Weights of a small transformer language model.
Size: 10 layers, width 64, 2 heads of 32, MLP 192 SwiGLU, 0.665M parameters.
Architecture: RMSNorm before each block, rotary positions, no biases in attention or MLP, untied embeddings.
Each number is 128 + 24 x the weight over its row's rms, rounded and kept within 0 to 255. Layers, rows and columns count from 0. Numbers have three digits each. The size before them is the row's rms in percent of the matrix's.

# layer 7 attention key, 64x64, rms 0.216, rows 0-63, columns 0-63
079:143119129150135161084128140137123119142107147148147102149177090116114099169144127178159147149120132132154130145122148095163131163097099115107129116112133142115113096115129079143086166139126074
102:127126136110110098091092122106143160103152148090119135135132079137160146134132130127113173128147189163108162178117143149124115113139152139112106111167118127131133127131151156101113150197134124
080:093145106124137165130146106148093106183158169099135144159126173132104111078132114167174110176129110138133135118153129135100113132107116163149141125125164090126137148133127111088117127132125155
074:126130088138149116141137126174110124177137146189180135130101171134161132101114116123142099151136084136131126127141099090121120161168159130104176145129150122129151114113122118113159134088114129
084:103143121106106063138138105144138136134148103110116161064111113137165140133110135078081099131117133157110146134160114149094142102151150129128104120178134088109153110122110122127137122145134168
084:163120097145114146132125132123148111166157166178098153116121142147090109095108133135109104142151109078083124088161089155099168116122152114156147123124122131153094103129136095128150109150134135
078:116150115153138106187109109116138121154161126153132162117140102126137060107145101127118133142163166149113145118146069157154143111097138111152119151137126126103136107138113105117157152170155163
086:123126121122124126101135187183133164116144136153141098120142102128182079100137124128114135080120106108157137126142112127189130111132190111169126138129145172133121128125121131109128149135122103
078:092121133128162111096107088142152152118145112156174120142143136114127108136146145163126133132142139152156112092138118123133113141106132145144061135118143103111111061115103133131113174190138105
083:110148078110088135152169148142125130141092168112122102105116153144110158102074105131133100117135128121149114157141115160113158141091133133140130117167130136144124150142173088152120103124079160
078:143133081069129118094128167136120148105141159083132120110077148130175158136137113142080096132145141135141148143149139143103126159124090148113144090100122125125111155084116144149095143126126120
090:079157103142147106104150159142136129093101113122107127134141130133097146118156114136168095127145150141151152125134159152137135128135083169130126168103184109103113117150109096101102065140121126
098:171130103115114162106134141109138112113111165148134112123111146138133180141109145073130126181092168139122103150152117138102132162148127108159122088167128148165134180101139131149099113124117133
085:113121143158129173075111137141120122133148134124130140140127167138093186115137113139125165142125137131074125123106155152151100149157187135166116136117143105115127122138101116169122093146078106
093:122093135136139095154154112156118176137169108144124134152138151124149092100149143141118171096145139111142131094164123150154082091113163143161116144134123141109119091105078110123097159116136156
096:145151107106166130131126081154144121096111149132144115106154114135126143112128115193136115174156150103086144108137125128108164164142138138109146112129096103118105118166192112129156110155121100
104:143122142164106110101112094127127100108161095120166149128145130125112115060169149130111143098134096150121173143143156075138135148135166097147134126147103102103135091142115142142146143124147165
094:090089110163095096111126149129088116120181146125121130131132125183087174136097115155114149153133109090145132121118115159136134122082135131136132111120166137139105105153103150162136146126116173
114:111153138106082143149154098116107080142111117100135091078114097139087152128156141154128115120117090129136085143141131138147132144147129184140107135113127113148069139135166120095121125147100113
102:177135139106114137157138112123169100105103151095180135100100148138089127115111113125134107166113136158098121177122139130129128182172146115135129160130126150123110150158149114137156107155167101
099:151127105052144132172118150124121118129106138124179135144159121137130139140117135131148139118146078136104136109143142137127136153179105142097155139129131171116158109133171104180117096155145106
100:120149116108113144151125114127126104121090134204132161087114126145190128128131108162132123169145133145126148086132102144136114135167119140133159118129127130174161181147136155108126154126163131
086:115141090161106180102117189166165107127132101090120115124133134112137164114129144120140112171084132128117122112155153179110139103123124142132095114166117144093145118130123114147113086122162133
100:139157121170120082145096157158142153175121106095139131140115151095125112128145116156119096125124164147152150138154136152122109139139123106119175104128107172151077122096118107120107141115137186
089:122149161126125135120139115146119148094109145135118154128134160152123125123151146118099095126059114143142126142176098116139147108073143127115107197175147132113075136162095135138117115113120133
099:117104106134127107142095110124098136126142118117185109090113118134149125175148136109100133121111108147082125104120166075156199112182121137110120089123140132139139135128144111101148161140125134
092:132140109104107174154098148110125176143162144180157178133118120127095115147197148100117118160098138121125130118135135127139091133123120106144128128100131133140091104133122142099163160134110088
103:115154087134151116151103149152102148131130129131121091148160129148125119131136145090194123137124186114080122104166133154102128103113164136110104101100107157165080135139124159127144130120110123
092:092190127145123121143128112104112157120117128153128132165134121090100125160134091142155103159149161127133137154134128168126119130101160120142115133124152085106156109157119159092140075146126182
104:152130124124133129119122163142150144117184110098160107125102126142130140105115123070133119105155129152103094133120118110114143133125165072108158090143165157093134115114112129157165063131116129
120:127137116094163139142132119146086162168158084117132088137145157129151121127164143117146132119147114082137124101152104090136133110151117184103129124077115109111085117128147128119096149119081119
092:143116111088121123119159153131064134127102157131104114096106125138119138139113131068099149158172102088090142168136149141121138125154160090130148128155135131140135116147171104099111139123161146
086:102164166083111103122120132097102133106108148119120141104084153101162158096180130142122122097123122119144088152145095106136086131133150133092092153127094149117087136150109135124148097132146118
096:093147118127102115108143142097069127107110115125148100086109108122125139087153118157152125117141107089138112129162138183136098148153130122104119113123113134134136135147148172154190095108134167
098:145099140178132086163119164117134134123137110149094108132136129149140101123086128090157168097169123125122177103080173083134137084119109112126158133138145121138137138098119161145124126122134115
087:118095118136145144096135108160128132095149118129133124123144087126156117180138080193136144157124115121103118116162113141115119158109143105131176089102146116143081121116148170113140087152119134
094:103138124113128119103115130130112132152117136160109174178121123120096174109109099104093125088096116104191120161159104159141131147113137133108130155104132133103142105084081148120120135121093148
114:157113088141125120133111180132134140161093128104131110156147135129150108115091100132150156107149122114141139153112168182114117112121125105132111100143170137116120151157157089112127105141203111
104:161141160078080117115154127092098106111124127137129118110101102144096137121143141143097093124106095127110120140139104119139076170077154125136139161088124152145118090135159099152127149153134121
094:138148160128152134124085174157149124083112124183102123116174130137099076107123136120096170100127130174140157127115159088129132143124075141116143111118124106141141111122092137123125158137129117
079:170119112157120102092144128144120154107144114135143118149165134175110165147086157125111139139118155164157115075093170164121112140131097142112111098157146089111135175111119133147117111149130125
121:103173145119115133105139096108093144140090133113139080107102124130144147083160151155134112150141114118116091150185134138159121139146133111105138118115090177139125140145129171163155099135126166
108:129106143119179162172106100160126144115125131146100147116160138108128105136092121128108120099164105154123127074089142116142158123099108144153164141170158139164162131115119165134125146160148103
095:148152112128114117083117173142133116126104173156066142148119136142083112105109096114090149147143179115140147111131116147099149103106122110137097131135149099140099148104142109118125169105143090
093:107147139156124100175140107140104141154130111156144152137158156113124122118123119129148152147096104136136123099120131068126145093119111132140083131108163145111150133126169180119098136084094181
080:127147110131106143142143140151138119137092105102157145123143149104144140082114129101145072119193097162177164120107120132112104127146120138168104118124123133146110110128158153124155121095186135
111:125087129119137112127121139135172153127111118133100160175181157105139085112107065130132122114170150157148137077109170119130166127109109131138151137118175096129130137108116099135147134134134132
098:131131118120117177103094083117090153118125098106141107138128077147078080167133163149141072109115097104119124154121141135115131135147120165128082142113125140144157112100125114121123148150121155
089:175128142121146112136172095142137067131144171099171117083109080143086132122121133133119102160122146115123113121087128117128112091110120157107113101100113150139120131123108101128132105154150087
095:125127126122134099159126115111120149090126101153179131164126155123096129139075096099143198132159133115137140087138120121137147092116102126146168122140121126135183096113088116122115119117161134
163:135098139166146095141097145175148140092128130164108149138161146108149092102076108109122158110153159120134185119100136101124121107101087114152139130145166112150159116127096115125102116137112121
108:137156121109127168155146077127118142134135133121170152103101116144129172102148132139171119135110099104110057133184104121138085143137140139087121133117088139153119128158117115118162129125150135
113:105145109097081136133108084079124086121119151099110109114138135160101158151113151108126119134112121087121111133174119135191099158130123138129106093144124165125079138155140107119143124135110103
128:192111139164163141147129164165176140120122136132102150147150137137121078115087106140165163126146150121136147089091127101118162150124103122178121124121140123122144110135122085127097141114145125
099:152070101127135174148092147137140178099167118153103121121167138145103131111099125127119155121130160131145130116130154102109120128105148119152128122108161140202111147103124123075104136127128114
176:131111146180137123134105138170140164129129112150107151161156149133146079121092102109099145124160156134141174107070132105143169106092116121127159136146165111119134138104092103136116130120156120
093:123121106101127147115141096125070086125124101127105106158144144154165141119163140125160130115092112096180113112093107093139098143171138135154140135123079127164129098105100149120138138105127101
096:141136091071112117110130124107153103116146121106090130127124088186142137159143148123109151103086118125071166132134141137125152126094172123137114088131117159112112129177120140119140103135138095
116:139120130167127116154128144174132132123131151122105165178168121112130106126054106134135140110142168157122156125075172105127126085115098134146163134149152104152154119114115106112109136111135136
128:116163148103111132129150122068137115126133153065110083084110109132109132141160140165102098159118139108115108166151110130151105139126171135162116128098128165118107130152141108107137089107143122
109:140126151168167091120135110155175139106144109137106128161168129134154081146111102113131161105148128130135170102128146127104123072113086137147107152151164083099155124098124146112135138133139110
091:085144152148085146114175155121146122132152100124098075093151126139143161169159146120096130126162122113145118132125163160163108162089155135111097143100093131128138115149132153136132152111153116
092:108122139104123167118171135102071118105151115102142125114137123150149134089150152168099174134111129100116127133111081128182121157104088140101108116134125176124111119103157117152154134125121157
091:125143118122148096161127099115098119089087096156141166107129157131134138103126111102077136135124107108116101129117123133115142139129118130112125131103179069098163103142185078114124112109154130